{
  "n_layer": 23,
  "d_model": 256,
  "n_head": 6,
  "n_kv_head": 1,
  "head_dim": 32,
  "d_mlp": 1024,
  "vocab_size": 820,
  "activation": "gelu",
  "norm": "layernorm",
  "norm_place": "pre",
  "norm_eps": 1e-05,
  "positions": "rope",
  "rope_base": 10000.0,
  "rope_fraction": 1.0,
  "qk_norm": true,
  "attn_scale": 0.264,
  "bias": "none",
  "tie_embeddings": true,
  "parallel_block": true,
  "init": "normal",
  "init_std_qkv": 0.0491,
  "init_std_o": 0.0,
  "init_std_up": 0.0491,
  "init_std_down": 0.0,
  "optimizer": "soap_variant",
  "lr": 0.00637,
  "beta1": 0.95,
  "beta2": 0.95,
  "weight_decay": 0.037,
  "lr_head": 0.00946,
  "warmup_steps": 46,
  "schedule": "wsd",
  "decay_fraction": 1.0,
  "decay_shape": "linear",
  "final_lr_fraction": 0.02,
  "batch_tokens": 65536,
  "seq_len": 128,
  "doc_mask": true,
  "train_tokens": 379000000,
  "steps": 5784,
  "dataset": "wikipedia_en"
}
Each number is 50 + 10 x the weight over the matrix's rms, rounded and kept within 0 to 99. Layers, rows and columns count from 0.

# layer 9 MLP up, 1024x256, rms 0.236, rows 789-897, columns 0-63
61 55 46 50 48 54 69 55 51 67 47 40 41 50 50 38 51 32 67 44 64 44 57 38 56 53 47 78 56 45 42 39 27 56 46 38 63 48 43 55 63 69 42 36 65 56 72 34 51 56 58 43 48 42 31 44 38 40 34 58 41 28 69 60
38 64 61 57 56 58 45 44 42 49 51 55 42 46 56 41 50 69 45 49 62 40 46 73 54 40 73 58 39 53 43 54 59 48 31 59 59 65 52 57 42 55 45 50 55 52 55 48 59 65 52 35 56 42 42 75 45 54 51 49 42 45 36 45
59 49 34 50 47 50 54 48 51 58 29 52 59 60 44 41 37 58 61 43 42 41 39 45 57 54 55 47 39 48 37 47 33 26 57 49 45 51 51 39 54 76 55 51 40 46 53 45 47 49 51 69 48 46 66 58 62 44 59 36 36 53 49 53
55 46 67 44 41 30 45 56 47 49 72 49 45 48 38 41 34 46 56 52 39 50 32 39 31 34 49 54 36 36 55 52 28 51 42 39 51 49 44 40 37 53 59 48 28 49 72 55 68 47 54 48 71 53 33 54 49 78 70 40 59 42 56 69
50 42 43 38 60 36 46 55 44 57 67 42 51 48 65 43 52 52 51 64 49 44 40 51 60 51 36 66 57 43 46 61 40 51 47 55 55 52 56 43 49 36 57 59 45 47 40 57 43 47 46 41 56 48 39 64 46 56 44 50 38 59 67 38
52 54 52 54 56 64 49 35 62 46 49 39 39 51 40 46 57 25 50 45 31 56 43 53 40 54 49 43 62 45 45 52 64 51 52 51 45 35 36 65 52 49 63 34 50 55 50 60 59 41 58 48 40 66 63 58 52 43 31 44 46 62 56 52
39 66 32 50 61 35 67 46 55 65 41 54 45 54 50 47 28 40 38 41 39 44 51 44 56 55 49 46 55 52 48 50 59 52 59 47 56 38 45 52 58 51 45 50 56 41 62 30 48 47 54 67 64 65 61 60 46 50 58 43 44 36 56 53
55 52 57 49 47 44 42 52 40 61 59 38 40 59 49 57 59 33 64 53 48 60 52 47 53 33 60 49 36 63 55 48 49 41 52 39 36 52 48 47 57 60 55 52 46 72 50 42 51 60 55 50 65 50 63 43 43 48 44 35 31 28 32 53
57 41 53 55 53 49 47 50 63 45 38 48 58 56 67 68 45 39 53 52 33 66 58 65 50 49 54 54 53 64 51 63 34 67 46 64 42 40 57 58 51 43 40 37 51 28 56 49 62 69 46 54 60 52 43 47 41 58 62 35 48 33 48 37
44 57 71 50 33 57 48 45 36 36 51 44 59 53 52 50 56 53 37 62 65 28 47 35 59 56 58 49 48 53 60 47 51 40 54 65 47 56 55 50 46 29 51 57 34 41 31 54 70 65 39 46 51 47 55 56 50 36 32 53 34 58 59 43
69 45 50 43 59 61 41 43 57 57 74 55 36 56 47 57 55 57 39 51 60 68 63 42 33 34 64 50 49 48 59 35 58 46 47 69 54 56 42 58 53 50 60 41 55 78 39 44 52 48 52 56 59 45 54 51 41 51 50 46 63 50 72 48
71 37 36 45 68 63 24 34 46 45 57 40 57 47 51 55 58 67 58 61 69 70 39 32 74 46 47 67 56 40 42 50 47 52 36 84 48 50 65 54 44 55 50 52 48 54 19 32 55 72 45 57 54 49 59 28 49 55 47 52 60 46 43 57
73 47 57 43 34 57 35 56 54 29 57 40 61 43 44 60 50 56 31 47 45 54 44 44 54 47 36 53 62 39 28 53 60 57 54 42 69 58 36 41 36 61 52 59 43 58 49 34 48 64 42 37 60 46 37 53 53 36 65 47 55 55 51 45
65 28 51 47 51 48 53 49 42 61 44 42 48 47 49 61 55 43 38 48 54 42 49 44 57 35 41 38 52 46 70 69 66 51 43 52 54 57 47 49 62 55 52 53 36 49 63 61 56 73 54 44 41 42 55 70 60 55 36 49 48 30 52 50
24 51 72 58 62 45 53 53 46 50 46 43 39 54 42 45 52 51 46 52 30 45 53 59 48 48 60 45 70 60 62 34 51 56 57 59 49 41 40 16 64 46 46 48 57 40 43 53 43 67 68 45 56 39 47 56 52 60 55 49 53 37 45 48
50 49 53 50 48 29 54 51 60 53 57 48 59 55 65 61 60 41 46 38 44 64 59 55 53 58 54 40 45 43 40 37 36 46 31 41 56 56 45 49 63 48 55 50 44 39 56 40 49 63 45 54 53 31 60 51 54 42 41 54 77 48 29 50
34 45 49 40 51 41 57 51 43 39 58 45 53 41 52 36 55 55 51 36 45 41 42 48 33 53 47 49 73 42 57 52 37 43 55 55 56 61 52 32 32 53 60 61 46 35 46 30 50 57 32 50 40 45 57 64 40 57 43 60 45 51 60 56
45 63 47 44 44 63 38 43 47 56 60 47 65 29 60 46 66 51 37 48 55 58 50 41 44 35 46 45 48 65 47 52 48 57 47 42 55 49 54 46 56 27 48 52 24 54 51 35 34 51 51 53 47 32 46 58 55 59 58 57 55 41 49 67
56 54 61 44 57 45 34 42 42 48 40 57 45 44 56 42 43 42 53 32 60 44 45 56 47 41 63 61 51 41 49 57 57 29 44 52 44 46 59 38 44 46 57 53 59 50 64 42 63 50 56 61 41 51 63 43 40 50 35 31 63 57 50 39
35 51 43 60 51 41 38 36 45 66 54 50 43 53 46 49 44 68 67 52 52 62 65 52 56 61 61 70 70 65 51 40 40 59 38 63 58 44 58 38 42 38 34 50 50 59 52 36 44 61 40 62 37 39 43 46 53 48 50 35 51 44 53 55
39 63 36 46 30 49 46 63 47 56 61 51 76 40 54 42 72 66 59 45 59 58 46 46 49 65 44 50 67 49 62 40 44 65 55 31 52 57 46 40 48 43 39 52 64 48 34 55 43 52 49 49 45 54 40 62 63 29 65 53 58 53 55 55
52 49 35 51 51 51 55 55 54 66 57 35 35 58 56 46 42 66 44 36 61 51 48 36 65 57 48 52 36 45 53 37 53 52 54 45 37 50 72 44 46 60 53 61 52 66 56 42 70 46 61 59 54 49 53 26 63 46 45 47 48 32 48 40
33 65 57 62 47 32 53 68 53 39 52 53 48 48 47 42 53 50 51 32 44 42 61 52 46 26 46 48 55 47 64 45 64 67 44 59 51 56 50 48 37 57 63 46 58 61 55 56 53 54 37 39 59 57 42 26 54 37 46 45 62 54 57 40
48 46 61 55 37 61 48 65 58 50 45 42 39 60 50 59 31 46 64 36 63 41 49 48 53 38 58 60 50 47 38 51 53 57 51 44 53 42 45 48 71 54 64 59 60 62 43 57 37 48 57 50 48 42 64 55 41 53 46 55 48 51 54 49
47 49 43 66 57 51 55 44 47 39 51 58 57 56 60 32 57 53 68 44 49 63 50 36 55 48 39 51 62 57 66 53 49 54 49 70 62 49 52 43 61 56 58 43 58 66 43 54 50 49 67 56 42 57 36 52 54 46 62 67 61 48 43 29
52 40 65 54 48 32 57 48 67 55 52 46 46 39 45 63 42 45 47 40 56 33 51 33 36 38 29 67 49 45 40 49 43 39 48 39 38 56 71 56 50 43 51 50 49 73 52 37 70 57 50 61 57 52 43 36 40 48 49 48 49 38 44 56
40 50 45 32 58 43 49 40 39 43 36 42 47 64 56 43 32 33 52 66 39 61 31 56 35 62 48 53 66 39 58 37 49 58 35 54 53 50 59 64 41 67 35 37 49 53 58 25 34 62 57 48 53 34 52 46 58 48 66 46 38 34 48 50
39 53 65 57 47 62 61 60 55 62 47 59 55 44 47 42 53 46 49 56 35 45 40 49 47 65 56 62 45 61 30 38 61 55 35 61 59 42 44 49 58 70 33 50 39 53 36 60 60 73 34 50 63 46 47 57 39 66 67 54 45 55 55 49
60 37 52 48 29 32 39 46 52 43 55 60 45 46 60 56 46 61 64 39 69 48 54 45 47 55 65 54 57 56 60 46 59 40 52 65 55 52 51 62 48 71 59 24 58 46 51 32 39 64 49 21 51 54 34 59 65 67 40 70 44 66 47 56
45 39 33 56 68 64 52 38 40 58 55 55 42 68 46 52 59 49 50 53 75 47 59 72 49 79 57 61 62 31 43 50 81 42 37 43 30 28 42 59 65 43 81 46 46 56 53 60 37 58 47 50 49 57 51 39 60 62 49 59 48 39 50 55
61 35 35 49 42 48 51 51 51 42 53 32 53 41 47 67 53 50 47 39 37 49 38 51 50 45 65 43 62 41 48 43 64 46 41 42 51 67 50 47 44 53 39 66 50 55 52 47 43 62 41 62 57 70 49 51 41 66 55 53 36 41 44 55
34 35 47 38 71 54 51 58 60 51 33 48 61 67 73 39 56 50 39 45 60 29 34 27 61 43 52 47 47 52 48 52 50 56 52 61 53 37 62 70 66 61 46 73 36 57 62 59 53 62 51 57 39 52 55 44 57 52 32 42 48 30 49 21
39 61 64 53 62 34 66 41 60 26 45 53 45 51 58 55 35 50 50 49 29 41 55 46 54 31 54 43 52 56 46 37 56 62 50 45 53 54 43 56 52 50 45 57 47 72 40 28 57 42 62 53 50 31 44 71 39 32 50 52 49 52 37 56
52 71 52 43 39 57 65 56 55 51 39 64 43 61 46 40 50 68 52 53 45 52 48 54 39 63 28 51 64 48 62 31 50 60 45 60 42 49 38 46 52 51 44 39 35 54 44 47 57 49 33 40 42 46 51 42 52 47 43 39 48 47 51 50
42 35 55 49 43 61 44 42 48 51 58 52 52 64 52 55 63 65 62 61 50 62 50 64 59 59 34 34 51 46 80 30 59 53 56 50 56 58 60 52 74 59 53 54 58 36 40 50 63 55 46 39 52 52 55 40 74 50 68 71 44 54 33 38
63 60 53 50 43 44 50 48 58 40 40 63 36 46 48 52 28 48 46 48 44 44 40 45 38 40 32 43 57 52 44 69 56 43 43 55 53 76 50 55 62 68 45 60 67 52 57 61 43 59 51 77 59 71 40 53 39 54 43 52 53 64 45 63
51 28 63 64 54 49 44 36 44 51 68 45 45 58 45 41 41 45 65 43 44 49 53 52 50 23 59 71 41 58 44 45 60 50 39 45 54 52 34 51 58 55 44 55 59 31 36 69 57 56 51 52 46 52 47 65 38 43 49 79 44 33 46 61
37 47 53 57 54 57 41 63 34 52 66 38 58 37 59 72 60 67 59 42 46 50 30 47 53 53 56 42 42 42 51 65 39 52 62 53 57 40 47 38 31 50 45 45 54 39 59 56 41 62 45 48 59 47 50 47 53 45 57 65 37 56 41 64
61 62 48 48 48 57 44 46 49 37 42 50 38 47 59 39 48 48 63 33 43 49 52 65 35 51 47 42 50 53 60 46 64 42 54 41 33 47 40 55 55 50 40 40 65 46 50 58 44 46 61 63 55 59 55 55 46 30 43 42 69 43 50 62
48 40 40 51 48 55 54 45 44 53 73 43 49 28 45 42 59 52 50 52 52 48 32 63 54 35 58 61 32 25 51 41 53 45 54 51 40 44 53 40 36 24 53 59 42 48 41 51 46 62 50 38 42 50 49 60 47 56 65 46 71 26 66 63
43 50 64 43 43 52 52 65 28 50 58 50 56 55 43 55 42 71 53 41 56 21 51 46 55 59 47 45 50 43 44 46 45 37 35 54 66 63 62 50 52 53 62 55 54 66 38 39 54 47 58 44 42 56 51 42 47 57 53 23 42 42 36 62
48 51 70 46 46 50 45 56 57 43 46 68 73 43 48 52 53 53 55 58 44 60 37 56 45 46 50 37 34 54 52 46 53 66 39 39 48 48 67 45 55 48 40 36 54 53 55 38 34 54 39 53 44 40 47 56 48 47 67 41 56 42 58 56
33 46 49 44 52 42 59 44 54 61 32 39 72 58 52 39 27 51 62 59 47 39 49 54 51 38 62 56 53 36 58 38 64 57 31 46 57 43 33 30 55 58 41 50 55 54 38 40 35 57 49 34 49 40 52 57 55 54 49 36 49 61 55 36
46 39 74 62 51 48 43 40 52 51 50 51 50 42 35 58 34 65 37 28 51 45 45 43 53 35 53 39 48 73 63 62 52 50 58 30 62 43 42 53 56 35 42 45 37 37 49 53 73 61 51 37 37 51 51 53 34 39 48 56 51 30 58 47
64 58 47 53 42 37 70 62 35 46 59 52 56 48 65 55 33 25 62 55 49 52 46 44 55 54 40 65 72 48 49 51 38 56 60 54 39 59 69 41 52 34 42 68 51 55 40 44 44 55 65 49 54 41 46 37 26 56 51 42 39 49 42 44
55 34 44 59 52 75 52 60 33 57 57 58 45 45 59 46 62 49 42 55 63 38 50 40 43 48 39 52 52 66 53 53 48 65 57 69 61 55 60 43 49 43 41 59 51 39 47 61 60 54 44 50 31 32 45 55 40 37 40 52 57 52 45 62
62 38 65 48 51 54 49 52 39 56 59 34 46 59 58 65 22 49 44 43 53 46 54 70 50 46 64 63 60 53 39 65 28 66 60 42 52 60 38 43 77 44 45 49 45 51 51 40 57 60 44 63 38 30 34 46 45 42 43 47 60 50 53 48
71 42 39 56 42 48 57 38 53 45 42 53 56 58 66 53 66 40 52 55 44 56 50 40 61 57 25 44 55 38 43 48 45 45 63 36 56 46 39 50 75 57 42 69 64 34 46 61 57 44 62 47 28 57 43 52 52 60 54 51 46 34 51 46
60 48 43 31 48 56 71 40 34 55 40 53 42 49 60 44 42 45 50 40 52 38 66 53 42 52 57 63 49 38 56 47 68 42 58 42 54 52 36 50 33 47 43 55 47 48 55 48 53 46 55 64 47 49 47 53 65 55 27 42 69 45 50 43
44 45 57 55 45 53 56 65 69 59 44 55 47 62 45 36 53 53 70 45 39 39 45 49 52 58 76 38 41 57 54 62 47 37 63 46 54 44 57 44 36 53 50 43 65 61 60 42 64 52 49 39 50 62 40 38 30 56 43 65 46 41 41 49
47 55 53 54 36 47 39 59 46 60 38 65 57 51 36 52 40 46 46 42 42 44 71 57 48 34 50 61 45 56 30 40 50 53 49 44 64 56 53 62 64 57 45 51 33 56 65 56 49 46 55 41 57 45 62 47 62 49 43 45 49 44 46 34
34 27 70 43 35 42 65 58 56 45 42 50 43 55 53 41 59 63 38 43 51 51 68 55 63 59 61 55 44 49 35 66 42 61 48 32 52 58 55 50 52 53 36 61 73 44 51 62 53 69 52 42 40 57 42 67 53 26 61 46 34 58 46 53
55 64 53 41 42 47 52 47 58 21 54 37 55 55 20 69 63 62 44 37 68 51 45 66 34 36 60 66 49 44 49 51 53 40 58 45 54 54 59 36 31 38 46 52 76 54 53 56 47 50 69 52 44 56 35 45 56 46 62 47 44 41 40 53
57 39 59 46 56 56 42 47 74 61 47 45 54 38 67 38 43 41 49 55 61 54 38 55 63 37 45 42 42 49 65 57 55 41 59 47 50 45 67 48 50 40 56 66 49 71 46 55 40 35 61 35 42 48 40 41 64 44 47 59 35 40 52 45
36 63 74 46 60 46 48 51 48 68 39 49 49 41 54 37 46 49 32 50 40 47 62 29 58 53 41 43 45 40 41 49 68 31 35 56 46 56 36 41 38 48 36 61 44 52 46 70 49 59 28 61 65 57 56 57 39 63 47 47 44 42 33 59
41 52 46 51 69 46 43 57 68 64 52 48 45 22 66 48 56 34 42 52 63 58 51 43 54 74 63 50 29 37 46 55 52 37 50 45 45 26 54 56 57 44 48 43 53 60 53 58 59 38 68 63 60 52 51 43 41 57 47 41 47 46 31 44
44 61 56 62 28 42 48 53 47 29 45 63 50 54 44 53 43 56 42 53 33 57 29 42 63 38 52 47 41 67 54 52 64 58 57 54 49 37 75 54 43 63 43 44 40 52 53 52 44 47 48 43 45 48 55 41 59 34 39 58 41 36 65 50
65 39 57 52 36 56 54 52 41 48 48 48 56 53 50 49 60 55 39 75 55 48 46 47 48 44 29 38 62 43 54 51 52 43 53 42 52 43 56 46 48 51 43 58 51 40 45 53 51 50 44 49 51 53 70 42 56 56 58 38 47 32 71 36
62 63 51 47 41 59 48 37 58 37 53 61 59 35 60 36 53 53 50 62 57 55 48 46 35 52 44 37 47 44 40 61 51 45 55 46 55 46 50 43 52 50 52 63 31 56 49 51 62 48 44 49 61 47 46 63 63 57 41 51 42 58 52 46
47 38 57 70 42 46 54 56 71 63 44 56 50 51 39 57 36 42 43 36 59 33 48 40 55 58 52 36 46 76 36 44 49 60 62 53 74 42 39 53 66 45 63 52 36 19 41 47 42 47 19 43 58 48 48 54 42 49 30 55 53 58 58 74
53 44 64 51 50 40 45 47 46 55 47 51 37 52 28 54 54 53 61 50 42 55 53 72 41 54 42 54 38 32 60 44 69 49 50 54 57 49 52 50 47 66 63 36 59 43 64 42 48 50 65 39 45 41 43 45 43 44 50 45 38 52 37 35
38 46 37 62 56 58 55 52 43 59 48 33 29 53 42 51 36 54 51 63 56 46 50 58 35 46 55 57 58 54 66 34 55 60 41 51 67 66 51 56 61 53 47 38 25 39 50 32 44 65 61 49 71 63 43 38 57 34 58 37 56 41 63 48
52 47 42 39 55 42 63 45 57 57 50 41 44 38 60 38 53 51 60 58 46 43 54 61 38 50 67 55 48 42 46 32 45 47 55 50 60 58 68 45 54 46 59 42 45 52 52 46 44 49 51 53 51 59 56 50 50 36 59 62 55 62 40 46
27 55 49 44 43 57 65 49 60 67 40 57 31 50 47 74 45 45 47 45 49 48 63 51 59 54 64 47 47 47 47 44 56 55 42 40 47 53 50 53 44 33 56 54 25 35 42 54 53 45 50 60 52 31 53 47 53 63 24 66 44 43 50 56
62 49 56 50 52 56 62 41 64 73 44 39 38 54 46 68 37 35 38 45 47 32 37 45 22 43 55 55 44 56 59 47 58 48 41 39 41 43 60 42 41 52 66 50 42 57 66 52 58 40 49 54 44 60 44 29 46 57 60 57 51 40 60 56
62 63 33 51 52 64 36 34 52 52 26 62 66 66 40 59 40 41 45 49 40 73 43 47 50 40 49 54 64 51 59 52 49 58 32 48 34 45 30 39 56 42 53 58 45 69 61 49 52 33 42 65 55 55 41 63 63 52 53 37 62 56 46 33
48 40 40 47 41 48 36 63 65 57 36 38 33 48 24 36 53 45 56 30 59 54 32 50 64 50 62 28 53 63 59 63 47 42 44 55 73 43 54 48 59 53 35 68 69 42 49 46 54 49 46 56 30 47 48 30 75 68 42 57 55 23 70 36
55 40 64 50 41 46 44 40 69 49 47 46 54 53 67 52 26 42 48 48 54 68 53 57 45 65 62 35 62 71 54 48 62 54 42 54 54 34 62 57 41 46 32 49 45 35 52 51 53 39 47 48 45 57 59 52 55 58 62 48 41 48 53 46
63 55 37 30 38 50 54 51 62 39 41 67 33 66 30 61 66 53 52 61 48 50 46 46 54 49 57 59 48 53 51 72 53 61 31 44 62 52 59 63 55 69 55 47 35 39 50 47 54 42 61 54 61 46 46 54 61 53 39 49 53 41 38 58
39 58 59 47 43 46 50 53 59 39 53 49 49 49 56 40 46 40 70 39 35 52 36 57 50 44 55 54 52 69 53 46 49 45 45 62 40 63 41 44 25 44 47 27 72 51 56 51 71 60 46 45 42 56 44 49 44 52 42 47 53 53 70 69
28 38 46 52 55 47 26 23 40 61 60 49 29 36 62 51 54 48 43 57 44 71 62 39 55 49 26 53 51 48 72 51 36 33 45 48 49 55 43 67 50 58 49 40 45 46 51 43 66 65 55 43 76 59 58 37 66 35 51 60 68 54 61 48
46 47 64 50 44 35 42 57 51 54 69 55 49 49 46 45 48 37 32 62 68 41 47 45 56 58 47 31 48 45 45 51 58 61 48 59 52 70 65 40 63 34 40 54 52 61 55 40 52 47 68 32 50 60 39 49 51 52 42 45 59 34 45 46
43 39 63 65 47 50 42 27 48 59 49 37 42 50 29 31 43 45 48 55 59 40 70 29 47 66 55 37 52 46 33 30 38 54 58 34 64 66 69 61 55 56 46 47 48 31 47 66 47 39 55 55 47 67 63 57 41 48 54 34 44 31 57 26
67 53 53 42 49 64 52 44 72 38 42 54 26 51 62 60 46 50 23 65 61 53 51 56 37 56 50 57 46 42 61 43 52 44 69 43 65 44 51 62 42 49 49 49 54 48 55 38 45 54 44 55 40 54 47 60 40 42 61 38 31 47 33 42
59 73 35 65 62 62 53 47 57 58 52 30 63 41 48 46 47 57 68 55 56 41 60 25 46 53 45 46 45 22 39 42 40 44 49 56 41 53 42 56 63 58 49 51 50 58 71 50 40 44 58 66 46 60 57 58 69 59 58 38 73 56 66 40
47 66 55 57 55 45 46 63 58 46 40 29 57 59 55 40 65 43 52 58 65 68 58 54 36 44 48 51 58 49 40 41 56 45 45 45 42 45 44 55 42 76 52 41 65 41 69 27 57 60 47 50 42 42 48 42 41 41 36 56 41 47 54 49
53 35 58 65 41 65 40 54 62 50 57 42 52 42 54 50 41 74 41 51 47 41 51 39 53 41 49 54 49 29 59 38 56 37 44 78 60 69 49 53 51 47 54 50 45 53 60 39 41 43 43 45 61 64 51 56 51 42 47 53 17 52 54 46
31 62 52 53 46 34 58 60 46 37 44 65 56 61 46 55 48 38 62 41 52 61 41 66 70 37 70 50 47 54 52 58 39 55 50 47 42 51 76 50 56 45 46 41 64 50 46 59 53 33 64 39 40 67 48 47 53 55 36 52 47 37 49 43
49 64 53 34 70 44 38 60 50 47 39 61 48 35 41 45 57 58 54 57 44 60 40 52 54 50 33 56 53 43 42 71 47 53 45 45 55 37 79 45 42 57 47 66 36 43 52 50 49 59 40 63 54 49 41 53 34 50 48 55 50 59 34 47
63 50 32 45 64 62 48 39 60 69 48 21 53 50 54 35 37 45 47 51 66 54 50 58 48 42 49 41 64 53 18 48 65 49 45 40 41 52 60 54 66 63 58 47 57 52 51 52 36 57 50 53 49 57 52 52 38 48 71 31 58 51 57 68
42 50 52 34 48 38 41 44 57 51 39 54 45 49 45 49 45 41 54 62 36 46 25 50 49 74 47 43 51 49 58 45 36 55 41 47 41 50 58 60 48 60 35 50 47 49 31 51 41 35 71 52 45 41 54 46 47 39 48 44 47 50 57 66
34 68 52 53 57 52 60 45 54 33 47 45 55 42 42 50 54 61 37 64 54 55 46 62 63 52 51 51 38 48 44 43 64 58 33 53 42 45 56 50 53 56 71 38 45 33 34 54 42 73 47 39 47 46 45 28 42 48 57 33 50 60 59 62
67 64 68 52 64 37 50 46 46 32 45 46 56 64 20 33 55 39 56 38 48 60 53 61 51 21 34 33 40 52 50 57 52 55 54 55 48 60 66 50 47 40 69 73 25 49 55 55 54 47 42 55 33 48 55 47 55 48 73 63 41 39 63 57
64 41 45 50 48 42 63 44 45 62 67 52 46 64 41 69 55 53 48 45 46 57 52 35 68 44 57 54 50 52 58 42 38 56 40 73 46 31 53 40 50 45 58 60 44 59 58 60 42 51 54 53 73 52 40 54 61 51 46 61 53 56 40 53
32 54 66 53 30 30 57 54 57 51 59 42 48 60 48 52 65 40 45 38 57 29 47 32 44 57 55 42 31 61 28 41 40 32 45 42 65 51 45 45 60 49 64 41 53 56 50 57 46 41 56 32 57 54 49 57 39 62 36 43 55 38 48 54
48 43 59 72 64 55 36 69 59 60 53 51 45 51 55 41 46 50 45 65 33 51 48 56 44 55 48 50 39 52 32 44 49 58 53 28 42 69 42 48 33 49 50 40 54 39 46 46 36 55 40 55 46 42 54 59 58 49 35 41 57 38 54 34
54 59 46 43 38 75 50 22 59 48 47 48 53 39 64 68 59 48 57 44 48 37 40 56 58 47 32 46 34 42 54 48 56 57 46 63 60 37 41 41 45 42 58 59 62 49 27 59 43 43 38 56 74 62 62 57 66 56 48 66 53 46 44 47
53 72 56 45 49 67 52 57 73 49 58 72 61 44 46 40 54 56 39 56 55 41 25 32 47 71 57 55 50 67 42 60 61 63 44 57 60 65 69 61 53 60 41 55 41 53 44 49 56 60 58 63 40 48 38 40 58 50 62 40 30 51 48 68
43 68 50 39 59 51 46 48 58 51 37 51 60 54 28 57 55 52 75 52 65 48 54 71 53 48 44 67 50 39 58 34 56 38 51 49 66 46 43 26 40 44 52 47 44 52 54 50 40 35 65 67 60 41 46 54 27 41 41 54 60 40 31 32
60 54 67 56 44 74 47 38 65 39 65 53 43 51 58 44 59 49 76 51 64 53 53 57 48 52 38 42 49 38 60 38 51 74 57 47 61 51 47 48 26 51 50 56 52 47 48 47 50 70 65 53 48 22 48 55 73 50 42 50 57 62 41 62
51 54 43 50 58 47 43 39 48 55 53 41 56 51 60 51 55 48 37 41 37 47 61 55 38 40 52 53 59 47 59 52 53 49 46 47 52 59 46 41 48 60 38 55 54 54 59 43 27 52 54 42 51 72 45 42 57 54 46 43 41 60 63 50
47 64 44 62 60 59 75 51 63 45 46 61 46 28 49 38 72 39 52 50 33 61 53 55 47 28 50 42 52 52 56 39 41 59 62 64 53 52 49 58 49 47 54 51 53 38 64 40 57 57 57 36 53 61 72 50 55 37 42 54 42 40 40 73
33 41 61 50 38 64 62 62 42 37 55 48 49 61 54 45 58 56 42 53 57 48 24 68 69 53 57 47 57 34 34 52 62 33 50 58 57 45 35 55 48 69 39 40 48 49 51 53 42 47 38 61 37 49 74 47 46 46 47 44 40 37 64 56
33 31 48 59 45 45 44 49 44 63 57 66 48 43 55 47 58 43 42 59 47 63 45 51 64 54 54 60 65 72 36 54 32 63 41 42 57 48 64 55 44 56 54 55 31 59 42 37 58 63 49 67 32 37 35 56 64 42 49 61 64 54 58 53
49 51 53 57 56 58 54 56 48 46 40 45 50 57 47 45 54 45 37 48 47 61 50 52 31 53 51 36 48 60 48 35 37 62 46 71 57 37 30 54 51 60 53 52 42 45 51 52 48 61 38 53 48 63 53 59 53 34 74 52 43 40 45 34
43 62 67 61 56 62 56 51 46 61 63 51 70 68 50 33 32 23 43 46 42 53 62 63 57 47 67 54 30 48 36 62 66 50 52 47 47 37 46 40 70 57 39 35 62 35 39 59 54 24 44 36 60 41 52 63 50 54 49 49 40 44 61 55
64 54 44 54 57 64 50 39 49 65 39 36 56 47 34 69 57 57 40 44 48 53 42 55 66 30 30 56 48 50 54 52 56 50 51 35 48 38 50 57 55 54 51 39 43 45 57 62 50 49 71 58 44 52 43 29 46 54 44 45 63 53 51 52
43 35 69 61 48 56 48 55 37 52 42 50 50 60 62 59 44 51 58 52 39 65 40 47 62 61 62 53 48 55 40 47 77 45 43 25 62 50 59 44 51 39 41 41 37 42 51 50 44 57 39 41 44 36 65 62 46 60 58 63 63 55 72 36
50 55 44 58 41 28 59 32 64 41 39 39 40 48 55 42 21 39 58 45 47 60 42 62 55 43 60 45 37 61 32 58 59 50 43 53 43 76 63 61 45 52 63 51 51 49 48 60 47 77 46 50 48 55 51 37 56 47 53 50 52 48 57 47
69 46 53 45 49 50 46 36 48 44 61 46 41 60 38 66 60 44 46 51 39 56 63 49 58 50 32 40 36 35 43 52 45 55 62 42 33 49 62 56 65 47 43 36 66 60 52 49 65 51 52 63 18 66 64 60 61 68 60 56 56 43 42 32
52 60 62 62 58 42 69 57 36 36 35 51 38 48 40 62 62 78 50 59 57 59 45 44 57 63 48 44 47 36 52 54 53 59 68 53 59 54 64 43 56 48 52 49 51 60 56 59 51 34 48 51 45 53 60 57 43 41 68 62 44 47 55 42
69 59 53 46 36 58 46 32 59 51 56 50 47 56 46 31 40 60 45 62 59 39 49 48 45 54 51 58 59 64 31 61 43 51 41 42 50 49 35 62 31 58 62 57 45 62 53 70 53 43 59 40 72 46 40 29 32 28 47 66 48 45 46 50
65 42 55 49 57 65 49 61 29 53 51 51 54 33 54 41 41 66 54 47 61 50 56 59 59 46 52 38 53 57 50 50 52 49 50 53 48 29 67 43 57 60 59 28 39 51 56 40 50 36 47 65 50 59 50 35 58 56 52 61 47 40 56 67
46 50 57 54 29 51 50 48 60 48 63 45 62 59 62 56 58 50 49 44 63 27 45 47 63 29 32 58 46 50 49 65 43 43 46 49 44 51 53 51 57 43 49 32 28 51 34 47 55 35 61 42 55 29 66 46 61 58 57 59 47 44 52 51
64 41 40 72 44 40 64 68 59 51 46 42 49 35 41 54 54 38 44 37 49 63 50 54 57 61 59 54 67 52 51 51 40 54 41 41 51 54 52 60 28 60 56 51 46 30 50 45 64 49 34 31 52 57 46 47 48 42 50 55 51 45 52 52
33 42 47 60 49 51 38 48 47 64 42 54 43 61 61 63 51 47 50 33 60 46 39 54 50 44 37 54 45 61 34 34 51 45 42 50 27 41 41 61 54 49 63 51 50 31 46 74 46 41 37 50 59 33 40 43 54 45 43 54 55 51 48 45
52 50 48 37 58 49 59 36 63 46 47 53 56 55 50 30 47 51 45 36 44 38 48 59 41 67 57 69 65 39 46 38 53 61 55 35 61 39 45 54 63 55 30 52 43 38 54 56 43 59 58 72 51 66 55 43 65 38 62 53 47 69 48 62
46 66 52 61 57 48 43 50 52 14 41 58 54 53 45 52 42 48 32 53 48 50 48 51 38 39 51 54 51 62 42 46 72 52 48 35 76 59 63 50 56 50 61 54 49 67 43 37 60 71 37 62 54 49 52 52 46 63 33 66 74 53 56 41
58 43 57 54 52 35 45 45 73 43 67 47 63 63 39 57 62 57 62 42 53 45 33 43 53 44 49 43 49 59 48 53 60 45 45 50 51 43 57 42 47 48 38 58 42 44 49 67 56 41 59 63 62 41 50 46 71 44 54 50 59 64 37 75